{"n_layer": 14, "d_model": 256, "n_head": 4, "n_kv_head": 2, "head_dim": 64, "d_mlp": 512, "vocab_size": 6345, "activation": "geglu", "norm": "rmsnorm", "norm_place": "pre", "norm_eps": 1e-05, "positions": "rope", "rope_base": 10000.0, "rope_fraction": 1.0, "qk_norm": false, "attn_scale": 0.125, "bias": "none", "tie_embeddings": false, "parallel_block": false, "init": "normal", "init_std_qkv": 0.0716, "init_std_o": 0.0135, "init_std_up": 0.0716, "init_std_down": 0.00957, "optimizer": "soap_variant", "lr": 0.00339, "beta1": 0.95, "beta2": 0.99, "weight_decay": 0.11, "lr_head": 0.00601, "warmup_steps": 200, "schedule": "wsd", "decay_fraction": 0.547, "decay_shape": "linear", "final_lr_fraction": 0.05, "batch_tokens": 131072, "seq_len": 512, "doc_mask": false, "train_tokens": 746700000, "steps": 5697, "dataset": "wikipedia_en"}
Each number is 200 + 20 x the weight over its row's rms, rounded and kept within 0 to 999. Layers, rows and columns count from 0. The size before them is the row's rms in percent of the matrix's.

# layer 2 attention query, 256x256, rms 0.114, rows 45-53,108-116, columns 0-255
105,214,232,170,192,184,222,230,172,250,190,194,217,206,213,203,178,238,221,190,208,204,222,217,208,159,193,229,194,215,178,212,188,191,204,195,178,199,206,202,192,202,157,193,202,228,223,210,209,211,201,189,221,185,203,179,205,205,216,216,154,239,180,181,221,194,188,197,178,206,249,210,191,206,207,219,198,199,200,215,225,224,204,192,226,184,214,199,212,209,196,181,214,180,208,193,210,201,189,209,168,193,169,189,205,232,201,214,193,178,178,202,231,203,212,178,155,191,193,179,201,179,197,165,189,192,241,193,194,208,174,152,197,200,193,203,178,213,176,175,187,228,207,208,201,206,193,174,206,193,213,189,211,231,199,248,212,153,189,167,212,222,194,205,190,228,180,212,214,188,180,183,192,176,208,174,222,224,209,223,221,196,217,177,230,207,221,193,209,186,223,222,197,195,203,197,262,223,217,188,197,186,201,221,222,193,222,230,190,230,163,173,182,202,217,195,218,152,198,197,242,183,164,201,195,200,193,185,210,220,270,155,198,191,159,185,229,199,230,177,197,201,199,184,230,214,202,177,207,197,214,189,207,214,179,208,200
111,180,201,207,167,190,233,204,218,202,189,205,202,271,217,212,171,244,210,216,200,193,224,167,230,190,182,181,232,204,164,177,218,166,167,169,200,230,208,180,202,204,228,185,196,236,204,191,207,178,176,187,204,208,161,167,202,220,204,207,178,184,223,173,193,202,210,197,208,202,180,199,204,213,191,212,182,173,212,192,210,197,176,232,207,183,184,177,193,149,194,222,201,230,195,229,192,202,210,189,159,205,198,202,216,197,201,138,217,210,197,216,206,207,208,168,190,220,179,198,199,205,188,212,196,239,190,217,180,206,184,196,182,240,199,222,206,178,206,182,199,173,231,190,202,222,228,166,217,191,168,210,172,210,201,228,209,194,198,185,204,153,145,177,208,187,189,176,202,210,186,223,221,211,159,216,213,207,241,192,213,169,198,186,201,218,168,227,201,197,168,237,194,205,191,205,189,222,205,179,210,148,201,189,215,190,199,208,188,206,231,169,189,190,218,201,194,207,209,186,222,216,191,218,230,214,216,185,199,223,206,225,206,224,185,155,202,170,217,205,218,205,193,208,221,217,204,197,225,198,209,203,163,204,204,226,190
108,196,195,203,184,193,200,188,174,179,217,198,238,202,195,207,228,193,207,212,201,193,191,184,185,218,233,187,191,188,195,194,208,225,196,209,243,236,194,207,184,211,174,173,191,207,194,193,194,213,191,169,221,222,216,208,189,186,227,201,207,216,220,200,223,182,187,197,234,180,235,151,185,202,181,208,197,197,172,212,191,224,208,228,169,195,183,215,227,221,187,189,204,195,221,215,191,205,186,185,182,201,234,230,220,191,188,244,216,188,228,155,205,176,176,220,188,235,199,193,216,192,226,177,219,214,207,199,205,186,202,183,205,202,176,176,218,234,219,211,225,226,193,227,209,158,182,212,259,211,191,214,203,186,203,217,201,167,208,191,214,239,171,186,188,204,197,237,190,218,199,233,181,242,189,191,208,183,251,155,219,198,199,171,198,154,178,219,209,185,156,207,205,188,210,174,212,222,170,195,196,211,181,180,252,209,206,192,167,200,193,207,235,188,183,222,177,228,206,191,187,164,197,172,200,206,181,205,199,218,162,246,188,184,185,191,194,188,215,202,197,183,215,207,172,164,171,159,192,201,201,185,207,220,209,194,211
113,205,196,200,208,198,226,188,214,223,224,184,171,208,205,188,192,149,249,217,188,216,162,192,197,178,186,166,187,225,216,207,189,179,197,152,185,181,198,194,202,202,179,174,206,198,181,169,195,203,191,199,206,220,210,230,223,219,201,184,195,180,239,230,213,218,169,207,219,200,206,197,218,185,190,199,211,172,208,177,198,213,199,173,204,201,185,182,193,192,217,195,253,230,182,175,159,179,194,223,231,184,202,209,206,194,202,205,199,202,184,204,198,185,206,190,226,181,208,190,253,215,186,213,197,231,182,215,220,230,149,194,192,207,207,180,205,166,210,166,225,189,214,189,229,202,214,218,185,209,197,200,198,179,195,186,183,227,219,170,231,226,209,205,181,194,209,217,200,189,176,182,201,255,149,183,186,171,209,185,255,217,209,223,157,212,217,195,223,200,206,211,205,218,165,200,203,181,214,194,190,223,194,221,185,210,170,186,189,197,185,201,203,194,227,172,205,184,198,198,183,197,209,187,224,251,186,226,197,207,225,232,184,211,192,197,230,207,233,209,196,203,201,174,232,229,197,183,165,205,207,162,204,153,193,167,215
117,197,198,261,164,200,221,170,192,176,202,208,178,220,221,180,227,188,231,209,254,189,233,199,209,169,179,192,175,192,205,211,194,202,178,205,208,178,177,215,190,212,192,177,192,234,191,191,208,228,211,215,179,158,218,193,177,168,215,186,189,217,217,183,220,198,222,190,205,252,216,166,212,189,190,195,193,165,183,198,241,207,238,194,191,200,197,205,181,193,189,188,179,194,216,210,193,195,206,234,176,182,186,189,187,193,180,203,195,200,174,169,200,230,167,181,226,209,193,198,202,196,198,181,176,234,164,202,192,195,171,229,179,220,205,169,165,186,178,229,162,172,217,220,181,212,206,181,192,225,204,203,217,212,215,202,193,204,187,191,211,207,193,211,240,200,193,207,184,176,230,218,206,221,175,197,179,222,179,181,203,210,186,197,206,206,223,196,207,158,218,232,218,216,237,200,194,188,187,165,215,190,200,198,207,239,191,213,212,198,198,203,181,198,181,169,194,179,203,218,225,224,228,187,172,203,214,221,221,225,175,192,178,183,234,197,217,221,184,204,159,174,201,222,211,222,186,199,159,182,209,223,194,212,130,202,190
108,214,197,188,209,210,194,207,182,172,196,203,210,182,206,193,193,204,209,221,207,201,203,230,190,193,182,174,196,181,173,192,210,170,207,203,196,197,176,215,190,195,236,211,214,220,202,210,172,250,217,181,203,175,213,224,242,214,189,194,198,202,162,200,201,226,200,220,225,233,212,181,195,226,214,193,215,195,201,203,202,212,203,201,203,195,242,188,221,199,204,212,228,184,198,231,185,183,202,177,211,195,204,157,213,190,199,184,232,200,198,188,197,191,188,205,216,260,228,155,206,226,206,215,220,183,193,178,266,216,199,215,187,166,202,196,204,206,155,216,204,257,189,211,189,204,205,229,189,160,186,179,203,201,216,173,209,208,200,187,185,209,199,221,165,169,181,193,164,189,207,192,170,189,212,181,201,199,235,195,188,218,203,154,169,208,240,155,192,210,199,236,186,233,224,155,197,204,196,189,204,171,244,183,213,208,200,208,190,222,213,182,195,205,180,201,193,184,209,196,151,215,171,215,189,177,164,191,175,200,184,224,167,188,196,224,225,197,200,212,248,205,224,221,185,167,206,178,205,208,232,188,188,178,220,198,182
111,221,199,211,237,188,196,181,200,238,178,190,196,238,203,208,187,199,204,172,197,167,224,192,245,191,204,183,189,217,201,219,195,190,194,197,189,212,208,217,185,230,215,235,171,193,193,202,214,220,230,203,199,170,237,188,242,226,181,198,217,247,205,225,181,225,181,188,231,220,243,202,223,231,208,216,195,194,220,200,208,206,216,191,182,170,215,215,219,233,232,173,172,170,214,195,202,190,171,190,177,233,160,190,193,182,221,207,211,198,197,187,226,226,184,201,189,211,214,240,195,187,215,180,191,217,229,202,213,196,258,189,190,216,215,187,189,210,195,202,197,241,199,194,197,209,213,212,199,194,194,167,206,190,210,212,223,201,195,175,181,167,188,231,150,184,204,176,183,232,202,218,265,194,181,217,182,198,197,232,218,220,204,201,211,205,194,219,197,196,185,195,215,215,193,189,189,192,192,210,230,202,230,207,168,190,152,220,224,219,225,178,175,240,191,220,202,214,198,224,187,199,163,247,197,196,235,212,214,179,197,224,185,187,199,206,213,213,211,188,206,187,188,216,229,209,205,210,226,188,179,166,214,226,227,227,208
108,221,206,207,209,184,211,194,222,190,187,220,206,226,194,209,208,229,206,172,213,192,204,206,204,204,219,226,207,172,225,179,179,187,213,170,189,196,206,198,236,198,214,196,165,180,194,174,215,184,225,183,170,192,183,204,210,218,176,167,214,206,225,238,183,167,195,183,205,174,225,215,209,239,200,194,220,178,216,213,210,174,187,166,187,203,196,181,221,205,261,208,214,216,176,172,197,197,148,226,177,143,220,208,168,219,178,213,191,212,244,190,215,220,166,206,196,185,225,183,209,175,196,187,194,198,168,199,190,182,208,215,202,214,251,182,187,200,235,203,178,190,193,190,218,176,190,172,223,186,214,231,224,191,196,194,185,191,199,176,191,154,177,225,162,174,199,219,216,250,195,172,218,231,163,205,207,179,181,193,183,171,184,202,222,198,241,177,181,164,227,207,211,201,212,179,216,217,173,205,215,172,193,215,199,197,210,189,184,200,236,220,203,200,178,201,200,229,202,234,196,202,201,213,183,186,202,186,212,175,205,187,195,225,211,188,197,229,217,207,181,211,192,194,223,185,189,201,152,174,183,166,199,199,186,168,179
103,207,208,192,227,196,197,203,170,176,216,202,181,203,223,209,224,159,196,210,187,180,196,209,207,213,206,225,209,175,193,218,164,205,151,213,206,213,207,212,238,211,224,214,191,189,196,214,203,194,205,236,185,218,179,211,205,225,181,214,213,218,222,224,217,214,193,215,153,199,175,173,179,228,179,249,202,205,197,156,228,183,184,213,211,202,206,213,192,200,208,193,228,181,192,200,173,183,211,197,153,215,201,196,212,211,217,216,193,209,187,227,198,188,194,178,185,195,194,169,209,207,181,196,206,208,203,229,178,186,220,156,228,181,184,208,236,249,233,161,246,238,212,195,175,192,185,156,151,207,249,182,187,206,192,192,199,227,221,207,223,236,183,196,202,205,181,227,198,227,213,238,237,199,222,205,190,185,225,218,184,183,176,202,251,185,244,197,195,201,191,218,199,215,204,168,206,204,181,192,178,178,159,226,188,204,214,236,190,212,215,213,225,200,224,212,211,180,206,215,194,198,199,182,221,201,200,174,210,225,195,209,208,209,214,207,191,197,187,209,204,207,190,198,193,187,201,218,208,219,188,238,208,182,161,150,222
099,225,189,175,202,169,215,196,206,179,199,187,188,205,204,194,211,210,214,192,207,213,184,198,185,232,207,184,195,223,200,166,201,181,194,208,177,206,193,205,176,187,194,203,257,202,189,222,208,211,176,213,222,207,182,183,169,200,192,229,188,200,200,174,198,218,156,197,171,208,191,185,220,198,175,192,210,156,179,190,194,179,204,191,219,238,154,217,209,151,195,192,192,198,198,221,143,223,208,211,208,221,213,162,202,204,188,167,208,165,210,200,190,199,182,202,200,190,210,174,174,205,183,146,197,218,191,172,194,186,201,207,230,193,193,216,217,178,197,198,168,188,198,195,187,208,213,193,219,205,181,249,193,199,212,170,191,225,233,200,181,153,202,185,216,226,186,228,212,181,195,202,196,192,272,198,209,178,190,188,194,193,165,189,219,188,203,217,192,234,213,212,189,234,196,196,176,160,229,193,216,175,170,217,224,214,219,180,212,202,225,235,226,197,159,224,180,194,229,224,196,225,200,216,203,189,171,197,193,197,179,224,188,178,196,200,212,188,225,172,180,208,202,242,213,186,203,173,230,202,208,146,240,201,199,201,211
106,223,169,175,203,209,212,159,189,187,169,209,200,174,191,211,190,229,208,193,201,234,173,186,192,268,195,208,158,196,195,186,202,208,194,187,184,206,157,189,203,204,237,186,227,226,214,151,220,183,220,171,200,207,217,209,187,156,184,215,195,198,212,196,229,222,190,184,220,200,151,225,191,166,209,228,196,223,226,206,198,237,190,208,230,224,206,223,190,206,182,191,177,169,186,214,186,222,177,235,211,184,197,233,185,197,197,209,202,190,199,196,227,150,192,187,193,181,199,189,156,221,188,187,205,192,198,215,230,199,207,179,190,191,201,209,194,189,217,219,195,219,178,203,206,206,198,177,256,223,217,180,206,216,213,184,217,214,178,204,202,204,217,206,205,237,233,196,194,171,239,191,184,194,201,207,198,172,200,173,191,216,182,180,239,218,179,182,198,199,211,189,207,192,199,203,232,177,240,203,183,194,204,228,220,235,210,197,219,180,236,188,174,204,197,207,184,154,173,213,232,189,217,174,201,183,182,181,217,200,204,192,182,241,182,195,220,173,194,174,210,186,214,179,198,217,178,189,181,165,220,216,159,186,189,213,190
099,216,187,210,214,201,190,225,207,214,210,191,156,204,230,204,207,159,180,181,211,198,210,204,220,194,192,182,195,177,207,187,214,213,167,191,200,205,256,202,213,190,243,166,193,164,175,175,232,211,168,176,205,184,199,213,159,235,222,192,236,174,216,192,178,207,209,201,212,203,150,193,202,215,196,230,202,191,197,163,222,196,211,202,204,236,187,191,221,175,194,174,192,229,190,205,192,192,197,164,192,184,184,220,181,191,196,193,226,173,198,192,179,196,192,194,222,202,254,165,218,207,160,193,207,230,206,201,187,195,207,198,205,212,188,188,219,177,184,204,221,209,211,199,211,235,219,204,192,217,215,211,186,174,228,215,196,147,188,219,199,208,205,209,210,186,191,188,211,193,195,215,204,215,211,173,213,172,226,169,214,231,228,211,204,192,179,206,172,211,229,194,228,227,196,194,205,192,192,194,163,191,194,174,228,181,168,211,221,213,197,248,223,145,177,220,182,241,192,170,202,233,225,217,203,179,178,183,175,189,202,198,149,188,201,201,202,214,198,229,208,182,245,171,234,199,209,209,175,224,213,184,217,202,185,209,211
099,201,203,206,193,214,207,214,165,193,196,222,198,173,224,228,225,204,204,197,223,206,214,189,201,208,196,183,165,178,237,176,201,201,195,237,210,162,229,176,182,194,162,188,211,210,199,198,208,193,206,207,185,193,187,245,189,207,217,204,212,219,203,209,245,192,207,211,258,212,196,189,220,214,208,204,188,231,186,205,231,215,214,164,168,155,216,219,202,202,197,239,216,209,215,201,164,193,168,199,207,188,213,185,185,188,212,184,188,195,175,205,167,196,219,214,200,227,154,216,215,200,169,167,217,189,206,246,233,188,219,214,174,202,167,229,224,216,214,231,190,190,191,212,199,199,216,185,200,240,177,244,216,199,233,215,208,179,204,185,198,242,213,204,189,211,193,224,214,196,200,196,176,191,165,206,200,214,207,209,197,159,213,206,198,188,192,174,186,192,214,196,174,182,225,198,242,227,164,201,198,175,184,219,196,198,208,161,169,209,191,202,189,218,187,194,182,188,197,181,217,252,217,177,208,171,224,186,139,178,170,212,150,204,218,194,188,225,195,222,227,212,221,202,186,214,207,206,180,184,198,213,177,184,216,192,207
093,173,205,189,215,199,198,169,166,210,184,199,206,203,178,192,182,198,215,179,190,189,175,179,209,203,204,198,183,191,210,180,188,199,190,224,215,186,222,195,216,200,203,211,219,230,234,220,203,183,179,216,212,202,204,192,229,204,158,194,170,224,205,215,148,230,180,169,182,188,179,195,184,219,213,173,181,203,224,170,196,195,223,215,219,172,205,197,234,196,195,195,178,189,199,203,182,193,229,253,216,228,186,186,178,209,207,179,216,198,189,224,184,184,224,175,196,208,160,207,195,184,198,181,228,178,241,212,222,202,246,208,204,208,207,218,216,159,194,228,220,168,209,188,201,213,229,188,219,221,188,193,217,206,238,174,208,204,170,204,183,228,233,210,198,196,212,200,205,223,204,239,185,227,182,196,187,252,223,176,171,221,233,193,209,167,198,193,222,203,179,208,215,205,217,227,181,193,158,189,190,184,233,235,172,189,196,227,182,176,193,209,214,196,206,178,169,202,195,200,252,204,183,200,194,224,179,193,161,172,206,234,246,234,207,218,218,201,177,176,203,234,190,217,221,197,192,209,222,180,214,228,213,192,233,183,211
098,175,190,199,202,188,229,210,200,185,176,190,191,188,198,219,212,167,188,178,250,193,200,165,218,191,167,193,155,223,223,173,217,206,173,195,184,151,202,235,204,185,197,208,209,209,213,213,182,180,216,244,227,215,210,191,216,165,185,206,189,205,179,208,234,199,254,227,185,214,234,176,176,216,180,182,218,177,199,216,230,236,214,192,210,215,193,177,167,195,213,202,195,207,199,205,203,225,164,190,195,191,194,236,182,181,187,176,221,190,202,222,194,183,181,194,214,204,219,211,193,213,153,214,172,215,217,189,218,198,218,191,221,226,183,194,273,199,177,203,206,219,208,197,190,244,169,201,227,184,207,184,223,186,233,186,202,177,173,197,197,177,229,192,229,192,185,235,214,194,231,173,182,240,198,182,206,235,173,197,174,199,221,181,225,194,207,210,199,203,178,217,232,193,191,200,198,193,211,198,196,206,145,199,207,207,180,214,193,191,182,174,237,177,204,216,198,210,185,175,217,195,231,193,172,191,210,175,205,194,218,195,189,181,222,228,203,173,178,233,202,214,183,206,202,220,219,198,182,227,197,194,183,192,185,206,164
097,233,206,211,221,214,198,221,241,185,230,191,197,209,234,221,186,192,219,195,165,205,197,181,213,221,155,152,220,194,205,191,196,180,166,247,167,203,203,188,203,198,222,213,198,184,169,191,230,212,206,207,203,223,222,212,205,173,205,201,188,166,187,202,208,224,186,198,179,253,172,216,201,178,213,189,178,167,206,168,188,202,172,190,184,172,214,202,200,194,226,227,195,210,183,197,186,189,245,194,195,209,202,174,212,195,176,264,214,229,155,187,185,176,232,194,195,191,212,195,171,185,216,226,186,187,206,159,200,208,198,193,247,248,217,188,163,178,224,200,200,190,211,186,196,195,218,205,203,197,191,200,221,206,195,229,199,171,165,184,192,230,221,149,252,216,157,198,201,210,182,212,201,197,208,221,182,195,221,193,184,187,211,221,179,200,214,187,189,213,189,202,225,196,195,210,175,215,182,181,191,230,202,189,209,225,183,202,189,212,223,182,165,198,220,200,185,206,208,192,144,192,202,209,197,218,202,188,189,190,215,159,182,199,183,196,190,219,229,183,199,212,215,198,184,171,187,216,229,183,226,179,198,196,233,199,210
102,192,205,184,154,184,199,214,229,188,208,195,201,172,194,199,204,178,231,205,189,218,240,177,213,216,224,233,197,196,177,172,188,182,193,194,191,182,200,181,216,221,205,172,184,191,184,207,213,198,200,217,227,205,133,203,184,213,217,205,230,173,221,218,171,209,184,220,180,209,177,210,230,193,222,207,206,207,160,218,230,196,186,185,179,180,211,246,232,197,212,210,155,164,224,204,223,184,199,188,208,140,193,213,174,187,189,208,193,204,213,200,196,202,216,168,216,171,204,222,241,209,181,189,216,181,207,204,181,195,176,180,184,172,205,188,227,208,181,171,207,241,164,170,224,194,205,189,180,197,199,222,185,191,203,171,224,200,201,208,225,211,191,205,198,193,167,215,198,206,185,191,206,167,208,223,233,211,222,171,199,169,192,191,215,194,199,188,201,160,175,199,191,192,219,184,223,201,190,166,216,235,198,220,215,173,153,189,181,220,170,203,206,226,230,188,179,205,168,233,183,204,149,202,189,204,235,179,167,172,223,197,232,215,199,194,183,200,202,169,200,189,211,200,153,228,195,198,214,203,197,168,198,204,203,187,204
095,194,195,220,219,182,181,216,199,191,201,220,205,196,211,177,185,193,199,169,206,169,197,189,203,215,207,238,195,207,214,190,201,209,217,198,220,239,192,213,215,231,202,181,216,163,227,161,224,210,200,192,226,187,195,188,208,219,177,169,220,231,186,192,193,199,245,180,234,196,210,192,261,176,200,200,164,212,218,190,198,189,195,160,205,188,226,214,212,201,211,191,205,181,187,229,207,224,186,212,167,177,209,229,199,237,177,222,157,182,171,197,237,183,161,231,216,209,202,181,233,175,190,203,232,166,188,205,192,197,199,202,198,235,210,214,208,214,199,228,191,171,177,201,195,183,180,197,224,217,195,223,231,168,200,184,224,196,199,170,193,174,213,191,174,249,192,194,197,215,187,176,194,204,177,218,206,209,188,252,177,216,186,190,213,200,204,223,234,189,214,206,210,222,190,176,201,204,185,217,188,205,240,202,200,195,202,175,196,206,228,223,214,199,243,253,235,231,190,185,200,194,227,170,163,175,189,193,207,206,216,190,184,194,189,177,187,205,198,197,201,211,248,176,219,191,191,219,167,214,147,190,208,216,195,186,205
# layer 2 attention key, 128x256, rms 0.109, rows 44-52, columns 0-255
106,204,210,205,168,247,193,158,187,201,178,213,151,182,185,211,179,192,195,209,189,221,200,125,204,221,203,253,203,199,220,218,208,168,158,259,189,222,165,204,233,195,200,196,211,235,228,180,184,208,189,220,212,204,232,196,197,199,223,193,203,222,196,225,212,190,197,194,193,195,205,202,204,223,218,201,164,217,174,215,146,206,184,181,207,188,178,203,204,227,197,229,213,190,204,220,196,178,168,169,189,233,194,208,221,207,239,203,191,169,193,213,194,189,218,218,155,179,205,236,220,205,188,179,171,198,228,192,228,207,230,191,194,182,183,217,174,197,199,229,225,179,210,186,175,192,218,180,208,244,195,223,197,204,195,224,214,197,227,169,172,259,199,207,205,207,183,181,212,194,240,199,189,198,223,195,190,213,218,202,216,204,200,210,188,199,193,202,202,207,209,191,188,179,187,244,163,186,213,200,200,196,199,180,197,214,197,172,215,203,208,200,163,191,191,178,163,169,180,188,181,203,194,212,181,201,182,205,178,179,225,166,204,211,228,184,181,203,222,158,209,195,175,197,198,190,175,203,222,186,196,201,211,195,201,200,212
105,199,172,207,206,173,193,251,183,191,213,201,196,199,216,195,178,217,196,220,203,196,186,188,211,210,215,229,165,222,215,183,192,238,200,178,194,193,191,203,255,160,196,179,208,182,199,182,216,209,192,210,131,201,179,181,208,235,188,182,234,196,220,239,179,196,193,156,191,157,212,191,174,210,215,170,216,176,191,187,199,243,201,193,205,202,221,214,181,195,177,227,161,210,194,203,206,218,204,211,191,194,162,215,208,216,219,167,214,153,171,189,188,207,210,230,171,179,210,213,209,203,173,233,181,229,176,190,222,219,210,185,214,211,234,192,242,200,203,220,229,165,182,193,189,200,202,210,192,177,160,205,165,229,233,181,215,205,250,218,214,184,203,187,224,208,217,199,210,186,189,200,199,177,204,198,182,184,195,189,165,227,192,208,197,210,223,183,184,218,183,212,200,179,213,197,209,180,171,236,215,176,201,196,169,194,191,194,222,214,190,214,198,189,198,178,201,245,194,245,196,210,222,209,191,203,185,219,221,198,216,190,190,204,217,217,182,164,180,196,226,205,186,220,173,167,180,205,188,219,199,212,224,189,169,188,187
108,181,204,217,224,164,192,208,172,202,202,191,203,210,198,194,208,187,196,209,229,193,184,192,159,193,218,254,150,225,200,216,204,206,189,225,202,199,168,181,227,219,169,196,225,165,217,218,174,224,219,238,209,199,198,183,208,218,183,213,241,197,219,161,229,183,185,202,218,234,228,191,189,192,212,192,205,195,209,217,147,192,188,165,215,205,207,211,168,209,212,214,192,189,204,210,193,167,228,193,196,205,158,204,183,217,186,209,168,188,194,189,215,196,197,214,189,212,170,200,214,203,191,191,191,177,194,227,181,203,213,184,170,118,199,202,175,188,202,170,193,200,221,214,213,218,200,226,248,196,194,168,230,193,195,159,166,225,190,194,181,177,201,193,191,201,164,214,213,222,214,170,203,194,203,211,213,198,164,201,204,195,190,223,213,239,187,161,209,185,184,212,180,190,188,201,205,217,201,226,174,187,196,172,216,185,221,211,191,214,190,198,221,217,168,222,167,183,187,209,187,217,168,168,190,178,188,235,218,181,216,209,214,200,229,207,216,197,181,195,189,186,210,193,141,198,237,209,218,209,179,208,201,199,191,226,213
101,172,192,224,199,218,197,171,230,194,215,180,214,177,215,171,159,226,187,181,199,200,206,206,185,164,192,224,191,205,187,195,210,224,208,187,185,205,221,219,218,207,208,218,185,187,184,208,210,209,196,211,199,206,238,216,250,216,204,173,182,225,202,212,184,193,237,189,179,181,221,242,154,253,194,201,219,202,227,218,213,185,219,174,236,233,209,208,199,214,180,185,240,198,228,219,192,206,226,158,219,225,209,194,187,204,195,240,187,170,215,225,200,181,175,201,220,185,231,220,225,219,213,187,166,181,214,184,183,221,222,175,204,199,174,184,220,188,163,218,226,220,239,215,183,227,240,160,194,186,208,220,226,195,164,176,165,219,198,208,188,194,184,199,200,228,200,178,218,196,208,201,238,173,200,217,213,218,192,183,198,182,202,237,217,189,189,225,202,232,212,227,170,199,188,165,208,181,208,206,201,213,231,172,177,174,171,192,171,188,197,231,166,207,183,185,195,232,201,181,203,192,214,194,160,194,206,210,183,195,218,189,210,189,206,198,198,201,178,182,199,158,187,204,187,239,186,217,185,191,199,193,202,233,197,180,201
100,216,201,164,205,241,173,212,166,228,171,220,229,192,195,209,229,211,163,159,207,207,215,192,180,212,194,190,187,177,214,206,230,218,184,219,191,191,208,157,222,229,209,203,176,197,162,203,219,190,208,202,204,196,227,176,226,185,176,223,193,196,199,195,196,220,228,167,192,228,198,205,192,201,167,187,184,199,213,219,187,185,209,195,216,200,227,201,184,173,188,162,189,222,237,210,204,225,213,190,193,198,209,201,217,160,208,177,222,206,235,221,184,205,194,215,170,199,200,191,211,199,197,168,170,201,224,197,205,200,195,223,193,202,133,227,218,224,236,200,195,236,189,185,225,206,184,250,182,164,218,183,204,204,230,212,173,231,172,222,223,207,194,186,221,200,162,168,236,188,210,183,204,217,212,174,209,200,206,194,204,200,183,192,194,172,170,161,209,232,213,209,182,169,190,216,215,205,213,189,193,222,214,216,218,175,214,180,190,178,192,193,194,218,188,198,210,194,195,233,209,196,217,233,201,204,193,238,205,199,220,198,212,164,181,183,240,219,206,208,181,208,213,177,174,205,228,238,199,214,167,214,174,227,187,237,171
106,203,211,207,226,213,183,206,206,222,217,195,228,187,182,200,188,187,199,199,209,207,225,205,162,201,185,193,165,196,197,237,215,216,195,173,214,165,201,197,211,205,182,187,241,199,191,177,208,176,168,174,204,209,184,215,208,223,204,208,240,212,213,223,226,165,187,209,211,179,227,215,187,195,197,214,212,209,190,220,200,188,199,184,191,186,178,212,160,240,204,175,200,169,197,230,212,212,182,209,222,157,226,219,234,241,213,236,215,222,193,198,182,198,201,211,200,247,209,207,174,182,196,217,196,228,197,192,215,179,208,205,199,205,196,254,201,180,216,151,191,218,208,219,198,205,220,251,243,217,170,186,202,232,180,198,214,188,199,185,200,230,183,193,223,198,228,183,235,200,176,185,192,173,208,200,210,199,247,176,211,226,192,208,172,220,179,185,227,209,202,237,189,199,208,252,234,198,174,184,177,210,181,175,195,188,163,177,197,209,203,207,204,203,223,237,200,227,212,202,226,208,179,161,159,175,204,221,201,202,235,192,211,154,185,208,226,189,204,205,234,205,197,186,204,206,215,184,247,182,200,212,192,194,195,208,212
103,194,197,238,214,246,189,218,196,233,196,209,192,184,197,199,237,203,231,193,201,200,193,126,209,179,189,230,183,219,213,209,201,216,191,202,188,172,192,186,224,214,161,181,173,215,187,205,225,224,235,207,208,213,211,211,166,214,205,226,182,196,189,208,206,165,178,183,186,213,190,191,205,186,179,228,210,198,206,200,186,214,226,240,199,180,195,197,206,209,199,146,211,226,183,176,231,210,160,209,219,189,209,192,173,178,222,192,201,178,197,198,159,215,206,217,213,200,185,193,197,184,208,219,184,244,224,193,206,196,183,227,209,195,179,150,153,188,191,168,179,209,216,179,196,196,196,192,162,236,186,191,180,183,197,228,206,217,193,168,173,198,201,193,182,232,192,232,160,191,197,187,213,196,196,209,169,191,197,185,207,239,209,220,187,207,211,223,201,212,223,196,167,188,183,205,213,207,206,211,221,211,230,193,201,221,198,222,238,246,215,193,180,229,187,226,186,214,180,188,227,247,227,197,201,185,218,203,221,172,208,218,178,172,232,214,207,170,212,226,166,206,196,244,202,217,202,194,185,215,178,191,181,192,207,198,208
106,202,205,152,223,189,183,206,203,177,190,228,177,224,190,168,195,174,209,206,172,199,219,170,226,212,190,194,216,199,202,222,170,210,225,203,164,187,199,173,184,196,189,211,231,215,233,216,214,185,183,221,209,186,166,183,175,183,205,194,178,191,221,198,228,224,169,211,202,205,209,219,217,177,195,199,162,206,216,188,213,184,155,150,221,174,221,201,196,200,160,188,202,213,180,204,218,170,189,199,219,192,238,231,166,204,211,176,206,167,186,222,212,211,193,206,268,192,203,198,195,166,199,228,180,191,211,171,213,220,194,217,199,192,201,233,218,171,143,216,181,181,189,170,220,204,192,200,208,184,203,204,230,208,190,197,193,196,177,208,167,220,156,195,197,213,198,173,178,189,215,202,201,170,205,174,193,219,176,225,188,228,194,218,173,197,177,210,188,176,201,218,168,232,193,221,229,196,167,209,172,188,212,207,197,215,209,217,215,206,239,221,218,202,171,181,185,209,224,172,202,192,209,199,220,214,170,200,165,200,197,191,183,236,198,180,193,181,173,212,217,183,168,220,204,190,187,208,192,195,237,223,244,190,196,228,187
104,194,199,169,191,216,207,200,204,225,161,177,159,219,209,218,160,206,212,199,175,192,185,183,188,233,195,211,182,185,157,187,209,194,206,201,193,209,180,226,204,190,195,214,176,209,207,209,233,177,189,224,203,233,205,179,180,208,187,181,230,225,198,201,216,192,155,200,182,211,199,202,176,194,220,220,153,215,187,201,253,164,207,185,232,181,171,223,219,163,190,191,196,194,213,231,192,194,235,205,194,167,190,175,201,188,216,174,217,194,189,152,231,166,200,204,172,232,187,204,160,196,190,217,218,184,228,193,183,206,228,183,181,213,174,223,193,211,171,189,189,222,229,197,196,176,207,189,182,204,197,215,178,196,226,193,202,196,216,252,201,184,215,188,220,182,174,187,228,220,195,207,208,235,220,207,175,194,194,230,195,184,213,157,163,212,208,209,193,197,186,226,209,192,207,226,221,190,206,236,208,219,190,225,184,202,187,206,215,211,199,200,224,214,178,216,230,165,158,201,203,167,190,218,192,209,212,209,166,225,207,245,206,206,181,200,198,150,205,190,176,199,206,213,194,202,227,181,150,202,207,185,227,229,180,214,205